Weights of a small GPT-style language model, trained from scratch on English Wikipedia: untied embeddings, an embedding shortcut.
Each number is 500 + 50 x the weight over its row's rms, rounded and kept within 0 to 999. Layers, rows and columns count from 0. Numbers have three digits each. The size before them is the row's rms in percent of the matrix's.

# layer 13 MLP up, 832x320, rms 0.145, rows 760-789, columns 160-319
103:463514514522516504455540528476514581525509505515486517532515439531574515507536385486541471457590459541528419555514602499492482415551524521463408523448429435464520455476480517466598520439578429556456570435409466540563530427401519496529506598415493518425553452473391474420561488546461458492441472503469554541480518505562444465519425503451523420393452504527493585470518478493500526498447570415475544588385469444442510480536449485512514492448519478551569517534437588487467571497488477
099:468475477566486473557529473495538524454460481474492579506503560536471507499557446421427513486468390521483526471461571503496597489546439433473437439449613369486447489635515462434521490395486537528485449509444511520504440504439567534481496501498492508520464541463516534565466513504481496510486446499544597527470471447464483569449440582557494489425530507587531469514465492521470472465377493500458524479531504528462488504509475483600526534484535454483483425584622458536347440497418611
095:491519506496492562539459457524581543568445476440444563555413454498469596532455479586503532410507513537578535580428457592454548592417556490499517441500484499457534558493481458558518519538465472502508598442456543495464462470532422416451489494487540491521505398502557512474459493496593465499530461471545491525411584382502604644505479446546473532616500485519510574548572395541529426509508563389453513509509535499495557521448448472542670377459430543358485518513551553530554497518555442
093:574511431440536511565516559474461534397516460526568534497522553472429509458560459461466495485473520399490389479402527488537444567487430431456516422556441590500478537565514491397569494485517522423516461478522538442556485573558513426542545548452504590556550502521490511497498544486527485600412464456482548591489486598426516565504434469467499522457549461511498445511542511478539541529527419517399480510555515475399504492539484440545376434457597496448515502597502539482435502463500423
103:470485505485566539395510523540472507465551521520440507497452504507533435549519425458460525489543421436544466567488473571481498558588397410552501541563540495415520563539478443494471466424495495522551475502503462482527474534460359509511460471489395515475520529424476578552511464456497494483494581548559476474493476516546549479445566487624465568498514479537535493492469477510516439532623460529499515478511558481415490510465509422475479483470500460476462572436498426537556473517480489
086:378542488512513519461543532497432504487437522448544548508507418598475490453542579525525453488503469486441444555452466481476481511494498511385456447442479517493518569492433381606471484526501502449518463522381473528461451416556555499522498452499530510492567375513522506474453461437502406640511537493555515510488436457512493452521484540578504464433461535517489499500450525450496504566378568538446487439509582476496516493518587492423476418572424457537475509492559473475504523533481515
103:503544496572442449562495524452531482509444485364475502538432460496511541505480564514564512505470452455450398488516463480419403492486432508461499407532485393514442510522479456415467411461475463546566571538493456506435467513496498574590439501618554472502521507468455488483570564531419502549539505446504516474555509490447525543586519501521409500535444456549447468560575483495493539473493581507410463570528571450469479551437487490454535497565485459483510420429498554507519499541505516
125:614563448542570546430442483478509493498514551386549378464490547466491474579531511487500466542551574541583532558530578497442515493507463458530512443521570449481535520485590472490664464483551489426470485513449577438459414437470504434454551539372532566493427491472435459439467536558406531518487498554493461514504532464559538425527462531545562598567495608563487550538542424514561456443588479488526584586433456532434547440486423418558453422472463518535484527563504421538419582539495512
105:488575479448470522458594487455576472502521509618548425447517460520544368407560478545487501470513461463565557536575485556541501491483443458509501459509530475473546481510530442440433491503396514478450531488460611478416525544583469592621479574544489501485462603452503499491518579481386590428604481506521413572479544515432531541510497560520581529413527479499512522488527488564419477548456512462411526505552481563570537528583519414524451481469580543489559470451492426458463452442506476
091:617588518483453498494480559460474512535527419472483564515542586527405444589513492376626482480509497479368449511546501444528486533484507531458438492479540504493431480552477492488521515488465483566541539414427533542496553516549495519434554421477480476496475521476517463531369466490537493523544514611505493562390516467577502565523508460518440575512547553587495467545571501438520521393435496571478514499520425534520409538576484471517521485443531468541560512528533307461567452507516489
072:520487478485560540502458493480473522482498523481573474506501455540566517505487486523462518549520419440533465398470497523496491533568486470571448487478410514556478483471545465540487512487505542480490405501543531495469422506513405587617534560401476488501516461393552491608439497451470507543538491520582426466544377518599483512659478406493521579523532462472505444527466479478410454507470466461488573514539449483544533402459567492443503516551497547396619566466493504442529486434477542
102:443506424493532554529542489515622562429531467639491481439522482571485516464517586480471419526529549539444546424491506526526472425563475474524439459514551500522486546490639465521534612531503552507565518459465509425587544405528469428514490483487528576570420553527544437515507540512433548541370476513560499531449531505504473521442527492490568480446527472569477478496455456499420432470467557537544532552571550522388413537545506360528482552566535494495500485495453586628521474512536507
103:488551491588505494543504487596500525465457538519432483555436477491508508556451436487407523447547505506496481497448584506509532524444560414601450523602493470537573572510491578547500504482545484455358480483467457465478559524497482498443483588556653567553521528616469525410520488536523482528493514541486471451557378493492566527550493550511547424501444398389585478480507559436485511512407540453471475516443479379505490501510519466574511442525529592455526496519490512424448523492459566
102:499556497586496468438529468469470549550479497494514471474561449462541440460500522480502479568559505457499391469414528448600487406451475511464531431529563493461606473485556502487601572529464488535416554553433434635549516526441497471544473493408489462501458448519486543490508447467480471428547530537449448497452475570441508572546359445481462505471539536467524445459420556602632441596424501449506499500541462523575563449416453453484499513482486420487505515531398495413534580416502462
095:540610487519507476506541436559560461454526465409463548552468459421520600527429596451565530519612579482499503346443490532606464563572484518504487533474464519509448518466443555544515511504524534477464497525491509450519517536551514484480516492526533522546511467567497483445506534488500468428586440494479518489443445421520443519455537405482502468634434459407435543368519564493579538501468502513508556468565443482482457481467539533522453520583430494464619510467410539465499488469421510
092:517553415439500443485495457481463588473513448546449470444476532496404468554509553490491405440514564534506410520514420552495569537514550485459491512532496548490373544410448403538566450541512498481467489455461571481545475490543524428470522414465483475517571533536490524545511386456543477584478576518522362503470520491528622494421516477565471499526542528508562472486434430458532475478524518550527433476446548538574468465393419443510567497534570525556491473455467572485538414504559513
089:430506475388472423486460482439503516506473438545560524532498465348485502418524491512566496554395431471452497415528591505503514531464529449403470487394506509404553447545581478555565531512465518490537489461580514476433422558462467516521533535459518528526634468476390497516494434550536528433480619504535550622493497614472498479550474403456540521491556441452545565541473454486444467493476528528517576536587481451536532524518410439499497515491564476567464544573484445485442454487539497
097:538513549476610504436416413497503472558504457623510585422468435385429494584470529445454523516522543526419479456535534517462459447489496540521547436447481496454487521533503490496640517556530494525490543469526528509507551544528421471377528583324384544484522509474447465446425459423545515508529499533555585485598518517544595363428569524479509566496597504579530488458490482516412625479511518499548525513370591483477505515479483526467480540517509564558632546562519543489471534517615495
098:459562584511471516458491525477451459428449507513469518547517505488559431435521529427433477520564410583413514565570512431538518470521372592405464431427557553640516527599529566505482413558476479468502542596585520458449552490472497492388457537491458446492480558522521477531563552438515489511410601523522466546454597451484495521498471499427458503556493408370460589535516513392498409444574508484507581514549420528583477615547468494536495531473559521478542482503428432554552477485567434
097:561440495517512461484507643530554523480456489509429440476432515475481434460458566495526503579476495504553552515554547487478538541555500448459587572402507578537458413525551526511482517461475461468477503579591493579484548573446529504466500489599480406466496550475551502500446491358546507470561489580456516514549462533515463523543500454469467525441573482551406464525452646512533569523441457396616433458523568478499479533486520501451526573452549540565522511450475544449523568474554538
096:462595624546525527502471586516475556543572455530495450491513515511522476497531425526565498503574451459504532552520519526437485549505469461502421506536474565504547405384553427523399477440606509481507478518520503444440442429539564558414452542466444606533441500497442620619515532470423496603434464523523569583455535523458487466466532519445572501484411509478502469489522506461578447509475588463487399429572454452519529476528493589558513543541412451479437474532453465421598472445413589
094:521587545493500558544381398586507418496419435525421516467479486487488555487495506544554528488529488462482460542586544437523593511409530625504475443510507528519541485524531545514457546492460345546555483544546509486474483604551479385532470429569533473389488426418483525545467494545544498585499471559526470405553541534376505392428573495479521478555550500462520513495497531509524496498457499515566540549445504549467503510459590427400561596494477497461526512585502512490481593495504457
099:474552537571511531491549486465493568443451532566503573596420414482509495625473465579446499531578469479509488480546491504582529413532521495462467488495502501412520520515476510475472407492450591509418489517472419481545523539415500536487467537505530620538512516407447553479526548543493493503498588503439514504484602377502448453556510491478574484502497522477582515538500518534415431469452451471511514595444528494514529556543522436510494466562424483532553514494422568468469494439484488
088:495550647514546521571478509503509560566470535559548482497499416465461446510469505406443449545558542400486474553511534519510455553548610443452460556506467502511501558435534452548484517575483527452517576523522502564497497493539515417548499514419451510446517375529512551544522437477456501526410494489489460570589506534537480530529505514429465498511535508480518536491491409506553543521487529488552460449442466464570473454628551589456492529462490520474511457506580518519537433586561563
089:372538404515422561499482407504496605491499555480523382542454504436431477437552473476566484528505445479424578491477552442532520490518459525491563451513530516514376447486535618459550436486544460591475390489477392419491530542499514512511442457456480496556495472439506502513452508545510500511472505450538524574509470558351531516494532449498528528487429433469498619477484477416531522545444516501435567514480572564484498629455575520427459506462535445441487529482447509469465525531489607
099:469550552521521456480564462501525514549475470563472403497530528454516479555495452550495464558423520454513537463556473550590571499475507391472487595483483483470616425439470551509534532512477467421448442617429450519541552526523378474571471544408466499433502494495482524496426451558490485451538517485479507536516467496506383528473535541570435493469377482477413500447529476512530528491421589513516511497489541507497427550387461534490470447491525473461483476588603517532493514488499482
101:514448512542525501444567500535447533332630586598457522516469443510510474473486507499470625479529512506501459567568474528512469433435474516532420494496548490419514543481524453569466518513491573507642495535527510507572565457466495516554415474375408553439491584478415414536335461446456503533438502470494510536392491537572442538559487478474528537432490522455563548532453473572436528541476595493488481531520532544430545443530510390510566524503482562387524539518498459440527489537482410
107:494406530385518508462417544500459613439511566454516477463505528512417459485583511559528480502505552467430514422420594506579575489472533583488459570526559490538467387510469580498485549479555502530490599527558525433627509374543531522482601556470472454465562525581605443487601431542543483537499519442510573530472445487470473528505550544434468480474468503438447559513583608504533462538509546498581561556608455618503506555536438419480536474508486514486551458534546473495481383561434469
084:542484529550559513480594428551527497544422526486510424486508511449554457483444605495489460530505562515430476628462489505492512537481578513596525592411526537535426462449456594601483511513390525481528469543561525542562456478550574484580470490502525516463487396437412398581384459505556516462519459490525506555514525484414526489489594547625526512448464519523575471573491477385449512583482417478545528496503543481473517447497550495550499492440439493464385457466513575476483424531439399
088:453493502451462508403488607495575556477535485478392480470456464448491437448467536460474512513559493505486566525520567463461489476488515391494541537491518451439465484510437489419476521574512563473591515488441539447596531537574573495489564437541590445520484485462459464497482504545490558427561432478539505514544563534490577607434571536416458436536473467495480531386600512527469419527484523507513440563486512610593455620504527461562418490511562500507583484508529443528486436502474517
# layer 13 MLP down (transposed), 832x320, rms 0.129, rows 760-788, columns 160-319
104:525606496541495399524527546496442462450581519508467510475593513455488388480464480629507472543452543500446528533544496574486478434456572561519466491510526457463505437449469471594469555558542467541549538536467500465457493449490485496522556533497435561530540445542568423533467485495462353594600547580508632519499561444495450517519505559479475540464454410581577481506462424504523577536504441471466503515520559483448518548515504481529513470505480538469471551368459486467541481571542463
103:634486493543399491541688490539430507449473456539426531522473514557418497470540430469543532566552479449528477601531567556478567472410533512547400486559513490401497548406538502541497484518519474505495481580510493564524522422536473472498520486467531531472492491484452468531645528523559541508529532503451580502502517467546468506551556545475456413442536464471510488521497549592482505482576571494421468463472533480414470356462501503557551370536521536481521475456488548592521585541553427
099:595488582589492509529514589542494484561401535545468475503508535482519528438558478536426478494483521375471584600537493441548528414477425419535549459433465389595481418469486464527542480592516495501517498486560490492424420471618533469490599515483490536457519560533469550474562449549629504434435498599568538498493508450457445444489372449475545510464555491436497519495575570539604525430438556517521472502490504540523471406559496473402522394529537611449499596513504457445466479489553636
096:540556525578519573507422482498530459476518476529521488534536442576542480477451523523489537579580407593505469477592452494552515510582552502447539512487487506504468510528485484543494515469445453468475467441517488427489476437489582582518511589491526485478421500467415563429506504444481554492505527504462434545494496500510546434496551455456511416542479486482537458487538451504540517430542524466526386425539509505468607477499530532488566648553562601533468456506548503425548504465386501
101:517535570583420512496425432469586457448468529567491444521474446326510566508447515475507509543464453539467454475485477404495576515512517440582483479467464490458455490561516500524454455614482420550468482519517466475494448567475523533509565518438509485491596524443474520401494534486489581523505494399537503444445485515571575497531573444497551557451516557503486429523430580520432509482467493502520537449484512537573543495522494493531531672491467433489418534501482473559522484500471433
094:512552565474416566578471505587455491532417602492559492507578450493438537486574606529529560585499427494444547530567510499486515472452424511446497534469476468536487460520489571532620451556474439468516458487478394591487546527546507581488496483489596443403474420537482500557494500471434423554561543556417522491430453534522472498446478450483577496469621470473431493566550484468565598594526422503528491561489427556469526551513479566588494523562529542622545486485427457509583503511476401
100:545470591566584508502474498487435562593553388411513451536569441538459607466565497532570455422388484507520554527492576505482558543525514493511379434528475509483407483430476453395491528504539525487517508505474510460503462512508470563588524517549549428474512566536473560438525436451483469493465495462449476443484453501558554504588550476547507416499570491492503528483533532462441484470461475493416464466475469435473433551580511527489487481442486487469490533436490470494605496505558424
109:467490435468528457514511550551372461489524526516533590510447449533524425523539510382448486416513473472491536500447535513378472536549567455546487487522522469577532493536595501494400508529541532452419470550458522475445543503488509586482503460585500507451426509502483525512508451469609549507526533479488486480552548511478515491355411546423469532548528529467527516494584541449488512519463564567501553522470459482540484565543454566503492538565559503490478598543474528494498401429465527
110:499509472549489520474478423431375484503509514529433501486500443580465485483440428537482485523348427566468491465567498516468566380554551591463480505422527548439568487467522553502523516453538483458510491579468489572569522543405476570535442497507616543568559498502625504535482486524417481524432465521553593510451446527450545460557521499463427524470558528424555402445540459519509481546499514492471531419440527564418418568498432488516567548490410514566503580523458441448581496543561448
091:490513471394468462535510552521501494511505544491496504514429522600511495577524529497500577472398512488611525456463494472539483502631507521545493451511425610517479467384546543608562520472530526555532488528493565535507474447464442491461498522502552448450552477566487485592484457489541478609537501563475540493468353500585446542456478495515555545448487534537434495510487453524406476550480557455471519538543592490439398483515450573587512479458459385503502527512492520469494505512535463
087:469546411543435512547520551568378418448499458461515478511478485533477544505446553480456485550452494416454415519511473492492481556546439531608476470565437475581516417565450449376461511444418516571572495478570514446411574425465407526502501416470457498559540545537464484483487476441537543501473486461511412492579518529531563521538455491377536540491434417508509558499471505508517569517485517521487578530448508478495527465586588568447559411508420502489620499514494492495499436515535461
112:526524553564537547501489537546631515551539542655484400537540495497465438431560568422556572547461492558469519475505525489541440527556493425503582471508456528562488447429449467412547502528530502557498510534439541455533467487445541552600445419583528554430469493510568458545490477593344566474392373533521567506509556478476480457453489465486581486374495531445551416509403515405472456458535546462493544441503488506483536576504564453496516481498545439550439464502576645624532379511459512
108:450497506414406562515466459519435476459473458401523605482498543568493426549441460496499493473453392523525505489565512452499481471580432391516456534507508541526439516446464505497539536335473503499569493480603497467502584444514466419474462436423591553464485509463439527476424485500455509541516463546486470523447459479563494481513516591580446473615422481630527517467576472466533528457517505494517459513543568461490494659463528516548464568466523561511548473415547513535492576476544527
097:503495515489473513574467486601468485469545531460547517531516496436495507543633560548591507420451562427444505525551505592448483575441446521506519462495501469517428540519502494486476422515400517441479487431535470497518478472432476467434521494501534536485494534548468539514489525479487500499531468505484537531499497519543430534404575460501585470635469454486552477476548469527457531468437540521575437479658485434540454328403552471474429550477527437492542609565504446502496560603446437
100:462470578606497526506521580537513520524480572458519521457528530479554442446542586569557556469586515403476541405442521580537482561433447604434634399479582506512425522406474458520555504550411532531395538501541504489462478524500520531488588497627480466398457498511488506477533560450550576486532466501430486466612392488455491516449609486402512417504424522484477543515495469532567549445482475478507449421519498483531495483543548474541492451561482473468586496542462471489411482533544494
098:541494508465455409497508560498479443388478525546568432473435530591503497493497483499550410495545509422476532519518511494473525519590400470423455508477492446470522484557503504532568480513578533591480514452516545489497449535447457613459525411474463508427579527456475521462532456470575487552423516500518434569438504543438441487403545438468498606424381512527563509392557479455558498533592568496550605465548617429506468476392514506569440581491487505499557439455505557601525522507463523
097:488540489507556563509499460470482388443535490532416476517521464544443500524472439553462504591476472380567409567467522484467544441375490529551532452587489496506434475442394490474427448483524607530559448451474504482586474539540527411577471448483506557615428473515517432537574535482462558458526489529521504537456537472452500501563454474578564447481522457437511449553527471539441495561521509459494403540506475557496541477445546485486539429486505557429532464586501553470498458499594426
099:508475502537500598399462476559481501508405559420487492498526545437496603389531497456521431532445424499434452446529543509553488494485513502507517533531411479425528554518513525574525522465557495413595543534484468483561505498422491504577477495498558434496482501532571564503478371530541448445530454553590547582487446458485507562481459499529461408492452531572404493594594463477473443498426507487521529528512529476557486549543437492523528449526492535545482505520464520510505507525434535
098:531516546493521488518400490553466558530508476486503479425593534446518515381448435516443520545543447522456551554621398557533427485466540509543467490423399491488481558380487503542440538521444440524436523448546587494502522552527503482472452511524461445446538515487448472530419424579556506442445481545467512504490577505551569595558517519550568546587558573557516537550467454554502453512480501546529578478487518561500412309369504486485486566494506509543515448467510369519502521519446499
100:412448560461640499435524395501515469568502517529465509511479543485507495479494488438625513517511568532471550529504527495590516518472557494379493474542475488513476596460529517484513506422507456526421569566517467509493468459566580435426524519464577481467470512463561493486356497515497509448572499476586530493544485501462474541446533428531569430521565595515482454523508497459494569565479372512547591534484420435547472468492551496540523487495556615506455414608441567429483482522509467
094:486484519520590524435446475483489467465482470556576553472458462523453477389533588521460489555378432530595575548494406557504531499459403472515527499561508540537466532449502543536478507533495542527532572456505487513524504534471490427482502542538540491494496457591473447484465577498591536478521606473489531495560461455492477560461395519463522468521565391594459551577519520389471547607419466470475552500534493485502449560506525581567524548498413460517496375406462471477455540562504407
098:541517484492502484459496447503549563473533529497456512457417460486572509457562476443447517417502459470458515500506484501433483457476530501549547437451481411481495494486492438511550444523493412514505539484441393476493543442544415479598440470492550538469621571550547481474513479557510421430485375455516455582541538481529488531501540439548389617524523466462523485476428453525465581496572473494446540480447487634471481441458484524451489470492541475521491564444472571509623437507613589
105:546479492455472542485458530459495423520487558562463495602500453485473511517524528446549468508544565501434456512526565554508496480625533487418488513418618578461519428565500507373480467528550564510528488587503475474470480506493401472566485590569472570461521476490510536594459430524539484466433539455546468489482503516476465457518568548560521483397541489501464478507620476568540485519481425504452535473445489510462469692540461416452516541490530619505502491520469531414430495483459435
100:573485478470421453461504464574488496562491568552442566486468463433625466440475478530551385561497518462481506512531447547511419555424543490486504509445563519472540573484497594518449528421459592540464598495443421510464612451452496547431484498448511566437513468490565512474451449399336526456562421551521514497469485511589527426532503427441559511498516476496459493461534441565459489501597486489470490470470497534549482423511499494636579391429523496422514525493508536498561483521562510
089:545484492414484420539542434506484545486534602460608530392604531520580519543512491468494547536518531522558590474551472475487557452534499443537492483482491567485539465594588610501562535553471503486465494453556467481504474565597552601537438521508465620496536503511544381511460465454464478512501542413476506487575524443463528530469452550543490503517463465564418520396526568508415510513522576504492459541453416504440487425466361513512508363484513514457460474484489545463471357368436497
094:513445501464614512517415512523445485491435526453586605548476473533514545557480560490536632504465409474506490428538517438451472475445497499514520496482540520600470475441443502552445477534450448534556536496543417489558571499459519545530515546577480524462477478427549532467492559566431520547533425558516434484484516507490505498445580496540551518523619471591457508383547533553508583511537505513495443510547441423537562566467467521465452548440456493496537476556440493553465615464597515
104:501421476498522538506515426456432451381508587547474434461585460490454556464489541537453540512518452482535509491521589489457455560579555492428459514510509551505463462468547475418481558565548570455508479442450509559514442500561530531501354509472414584514457587500430507502484492509445524571430555506533456485510533572470467503417584464469567539527503523511465520457542561492522522523550572494495521545571520602462504516559458488455468474572436559487424421613462451558507520555546546
102:451422397536443479532438479505545515501559526434524549519448560571511446404486469507506511515537403522498482456587564510515489522390449458550506562482524501519441505432444486462517425499565567532516402524478510454489542430547500695507497433554534546485463521501402506436531506450572473538463458605455487410446503510512498504478520565485514542482439521613575537406569530498525455482508468466499522513502561560569522592468544482525478496474477541503505447435457466497509551431485490
089:430470507413549440572450448530502543503502478538377515536523553580467485506541598514534497409458469514481457486448560529420516435507481459490516435496506518547573442509478472493500462507581478376495414505543530432434514474436521599397513490458562491607552524584489449549591529433477410476466470433461397479556458489562593544501447442530535546523516516453503494572460562430476568518501468475432507511454452481482503505477448493546434567500464534477578620511512440526537515490471519
# layer 13 MLP gate, 832x320, rms 0.155, rows 761-789, columns 160-319
103:539441594434579381474386466534560428481489515528475598483471503494423551404475480555648469519526407537507382523567505450478573442513524427565461509519502510517543429515468505490543471510510518534577577517601585493485508478445458533423501465470444458422489508607553447436504404536558501509515462561549474461488465509548546471532489595482564513481505501584481468422583494509456488468443505504609447450550522525563477488582466467458494513544411582390604498564469423527592548449485515
088:485588432512423491441544484405475422511548410489477504473552516549416439439581520484463437516482383474560448483494627481493476437581461481443564516489538474526472491586433467454424512562561406496534439546490401399500496568485460549537441546515459525545486583506516472528496589511457481468514540598524514436556484527540371573495523510437494475537511651499414509455396560497494529520382425577548464479530436517497477517549464490534427504517449364572453556536411516525480450416550534
099:549531474476530549529506495482561412474445480467472549495535492492437460472503495356505493533576455524491514491467426462473499501554486522568483524506435482590564489540492569389479481582523408407461514489546531560560554568481519509452463536436461488496438488535430521455540490567566451542398519460437566505495478569496498513494508464444483631539542517459534452516475484511438478456388488579508482404653517563485503515511456437541557551486453479390571505561452485477556504496480521
109:533497528487521447513515546533533559464464487541473536455493473497579538403516406489483472462551450561457408536570503545575593502467404515557484503524447513503514483535517508509479463430494476432487522470496460471598549460434580447432471441537541375475386551554485550570548500497548548482576460458453430540531381360450508527485545422558456465600479539570515559498481592527408430447444520521562526474470421451460486479455561526424496495478470606484536539515594410462513537501434482
090:498465435505537506546495496529500466531472565436408514436498454518558501571516507463598475486392622566523549565584537460520495398490464554580508353452510447596547485474531559531501412606487542422480678514517506568505528596525401439530549556458486432515444514518497519457483473559550563494554507416488619520465485503496501481539558582447454487478535576633574427472524578428479555496502466515450461517524524422525455450488515551412496522449462499494382547525500456491557472464470503
100:445437434462456428550453392534543548524483440424496545484471524422546527429505527502475489440561533511455457551586504543503547476578509522486627515468475521541560425578566479521456504540624561593428534527459482441515462508537482492437479513578497452570459560508470468585513502456436567550394496572476497487481482534524530474594509422477554512504465505476445516416484494461557493559459574545630585514536427483561477539447493489480501456431451488446524456565439418388469566489467516
126:459519540461450457493552501487512454496550527576554523515533445514362459390478569554486500450527418491542552465462442488563470502510533508519495524527416570481530474471443594506359539434407582456469450417589382579498551504492443474517532473542455536474579591567642570536508454440529460486471528436532496469478505536377460584500515504523488480453480401448489421435463566496419505545438457521428506431438560425511417564497492576421541446548524500572539571417472560520523477475471580
105:430445492419482435462497497418507436568516488499483552470504507588508472380582510561508478447377517538513567394586443563551468490485531478585510401524462494444457560419513478443591503426479389492466501571464548493523496665521601532572576554486528524477561555509580591518604587485505556464472527538583530477547492480466492503508473508539534555477452451525542605428531466498435489602541463492498468530574475533539429508491551448574486512515453484499514483489481383491448558489512489
097:436465488505447487426485556553544450638504429556489429511609587603479496525576469540512593473461480583473512493488472550496497497503443396540505463429440589543506423484490524405451376474483582396458437511498523460550500564506465524539570472525453544481434484576559509545461497564485552528457459547411558465451448540526588492604411443492575567463431456519555579586507550523490480561514527539519616477480497450511518430515505516488522516514495538483576500498504575456447577514471492
083:535474495573379448525460540512518474476475538481497505506524464530492524493529445451536490455435555483452476508492493448489487450440500392506602554442570511493494517545505603465525536441478422455511523406527518459394558520477563460518485521496500538591516542586538514371497523527490483459537556529480467499462557487512474490428548533557503464563430554583400625366513479489454549431539570554460478535470607490425521471495499452502550490539473422510479514495512449626425472522559489
103:517474538457464471534502488495521474543492490520580491457403512361379544475531517549472486554559559517557538530450575522422503495408452493438492508530536499590437521508560531477504478397441651462543531422503479481496528478521438454519552407497524514420576502538445503511489506463509513559496517506553528321444427575421510452484480516609507542579531406539498508474529512491530522584495500466464522528505421501485444535506495468569461500487466437490532588378489480501516450508480483
109:490489493514622426586506444415409557421491467496499484473462441486403456352546530568519463495532469429506450467564463520551376495467502397415505482494470551543532445500485448486405471546497482509512568489448562413487448476570505482433480503493566493471479531442495491570438531527470497572502502516499537538448428517467508461468472532512447547482426529492599531411480535557582557547556550484453418482465490540533520525491433620432486509549527512446456493559490564483471530490504480
095:487406492375484564555495459487444587501515551537515562403518512464500486466525613518418459485450472522594536509575490418521533524531397476484555488367537587572487521484501484465481559541536524582467407568554569411428493435579560517588450490525502465456429469538548496396477573578501467558677503496515579524511486494537561418496547429526421462429497479599432559469520481438554443550467523511479372521471538441439470495596564591480464503582420432477491487558499564574431442569500464
097:440544557489494452518433488536544578501457499513589562475529559384548475412584435519461532548463484438496579530510535445437550495451513453569459526596422448527531492517533380491395574488477486502564470548544508504477509498472504571570579511538546494537496515496506381542484496526524469596519479387474476498508421435464513468471493490501470484502515447537537520541516408548385428497587571558494327502503560418548519398535439492525554586521469393458480516559508508490472589442591529
105:498414471504457543501521462500574462544472440444477584508447469602506493575562614577523530470624475442440416506447465474531437502556575486547463572540515455590540438561522490485419438437503474472515437436483478527586428507521502508499513505575404492548456466595543525563483531447541536551536543606416542513460514598454504460536527472541542519434384519584584465509494526454518460501436518493534462518513479463503625528443508509572442437465497432494509452566464592567501562500520536
093:504502541541349437497507451447464502470379507493522471544506555457543522490546492529623453468468426477542405496494522542494457575442475472443506498410493458441434549519448458486534423472412581502505496496489488464519435469624510479508464575466467471546544541601558364539465558485400556445498508464513448553439537568500510490461413429515483563537531454383528523533464560479349456490484522549514540478554447544534479406547420489543494543491526424534403494459521496512531480525444504
095:533495381527461445498373497445513455561513483471540493499524574477637459465534490535446493454513566477485615540552439493500516552456541494567553540580462410489393533454414486533455533494491468494628460478474476630512480467402531519499491417550541512485540499490475519601496499513539527598552493477435528571548511441578464569447506452432520438504543484466561466505483525514511578490473500589476527531504463599487533493458493521501419482554532511470406437414418485555495496532482436
107:541488501505516509511402538463516351465457462361544515457432506499497551475542568505575433529438518477580512481573479433431472466508498584510464560502446491405496504548523493560495479488506494503496520529434560492485490500505595483442474429444399476499466532559491492487516479600576540525472505549464547537461423550512489505562554474482496600540622578462458607444404562478495491465442526517474511505435516485577463466514546470673461525380454477580585508509515435535545564556450554
096:532563492556442520488512539534495415468449514588440522508472435484446511445564495472542497511504518577483530586502551467536497544497559482466508520445535542557480431573513552511568538419401405514528556547539537537546464429493600500582494446556495398501524553462527610434512437435465624566523551474525498526562591460437530532466504453460434493546522610525498491480393549479408568556389426437465441482530482496560536426487581549437542511595494544511535538475465477551564505599568554
090:485435441473494470431505498511518416457611579522507474569470546577520562497499506556512519401558562502530550468498486507452480485452503551591466539483476470492508441445443562512517573538587368503561566486508463552472471563432488436507429588461462628484399477522488525545486562531530607520523519518493595406480539569529552537483454535534566454526326473457532510553476486431505570555476510554546436556526495514465563532545459527538419490447513482533520533453527420464514408536495485
099:503492482508447516515402526562385465506423411458488521505530505536512491484672572596471528471456490500498598526579531423476450484511434473472502383470471471567540558401506492442479521519472574498465487506532572524542485384498467524432468563579528491558509427504417427447473503573454446546479467509534523574477510517391531496566596479405526414559462534559452555432546551510464509428491515525537501523439453464434490543431450500399527470532480569515450442488364491496533548469409500
095:518466451563437480484514529549529556454563491424498588501482421560492580576509513497475427465599404576415517511458513597519483442607520422460452425446440526446526456503504431466581443498560462500462511498340528486568495453392464582547460546416527514520460501461415547450569499533480505396524607593492461438464537455496470493458539505588548418529519520537523491502527481536518583531489566525567511518479541526493489641622460501465419501469541543546454509490435533569481498490380523
096:495488539425441476543498576518507482464478571543486530576478576471425468537487514445523487511494559487575427512493437578500440516470478436468496520539527403511519466476511586586502512473406504460509462538522445513481503506478503476533520431534451493462519507465500560503570496489544522413471420427456522391512490523468488440448459405544385516516541367492483518581472564430622530548515493473563457545456475514502471470481470515535468445438541509482529384451521490551493546541568410
089:543455610567593549473513435535501492480353487607504517547511569413478522511511547509384533411513502560521533427418422580522475603509605467495441529494472483473484514434497447553479506436494497434548507497498448530531498424413468526489491504549484491525514499589401541555526509511532506533529512476534524506513584464565560479469509551599483475518476548481548468436439415472470534560477544477523519474431516541485460593485492541477521430420512534500481543637505432492459591403500505
091:601574502532443445594525559628539539477629568504493524486474477576530456441507509478542444551469522569421469590424506536511532541532527394465501461520491533426466478562548501449464554566545553571479507519385504507519540439470541506487451506565519461573520430457464434478486534591451508490521484413550492442542495561543495519466447527493492512408521528452513442414479447503523509438453463430480515543492402447445454512468529460424514447479489498481502533457409456585512499584634484
104:604512471476535483396535502553428461621514470327514525444519486525518518513609519499500439548535391479485542459512450467547415597501474420560517550502488518519515489552515495396500497500537382556483519500531510520480394528493494513473544441505549445408455444474483513506590391518507544499447576502527437488494542458460439542509475495448522480577538516535563496395521522488502516506565505495433531495482490523561415522582401515562535448552464414547448529532462607496496507441433485
101:499492542657537519467524568448513593421441425487546434597556498495506503447472544523441530545451445522494491416498497504506549394585554476474480535470495454462512549524457472443423499586438420452403517505476425566467468526469550511419539552484537507496544458551415461529446544500501450551440465548507527477551492470564408507472482409450535488493490432567632465494451487526610503503491524557429530439514448478445526557547533457475463558521447504563388511602517517528575500482546578
083:453520510481468407565440517488558465568534482553471503391494392519495581554492401518489482566521484514517600453530464493551526404454398523502586554496534417598684418546525535456513507515599474525531555479457404491471536455465466506485514518436485487449434526565548562499575535516526471504410503571426485579471518473496437447454518514489478480509573547403466442494473528558481509438408579508488467509441534466468523490431460565431507528443468486548601518526487483505576516559565525
086:486479511449459554524600516508446498385524513543451566491589435499474593508596501470469462516521616485494449439520561593527518477471500619455550564512510523547402431478446518552454525488483417458485532408526381498431489549424540621471528451537403518518547463479548532497578533397555504517454438489492487516503481465473541571527431527500515580422512541464419548463486515490507562575667501538522486438448528537504564477452535447442543407536519509428487549495554521499435435464566392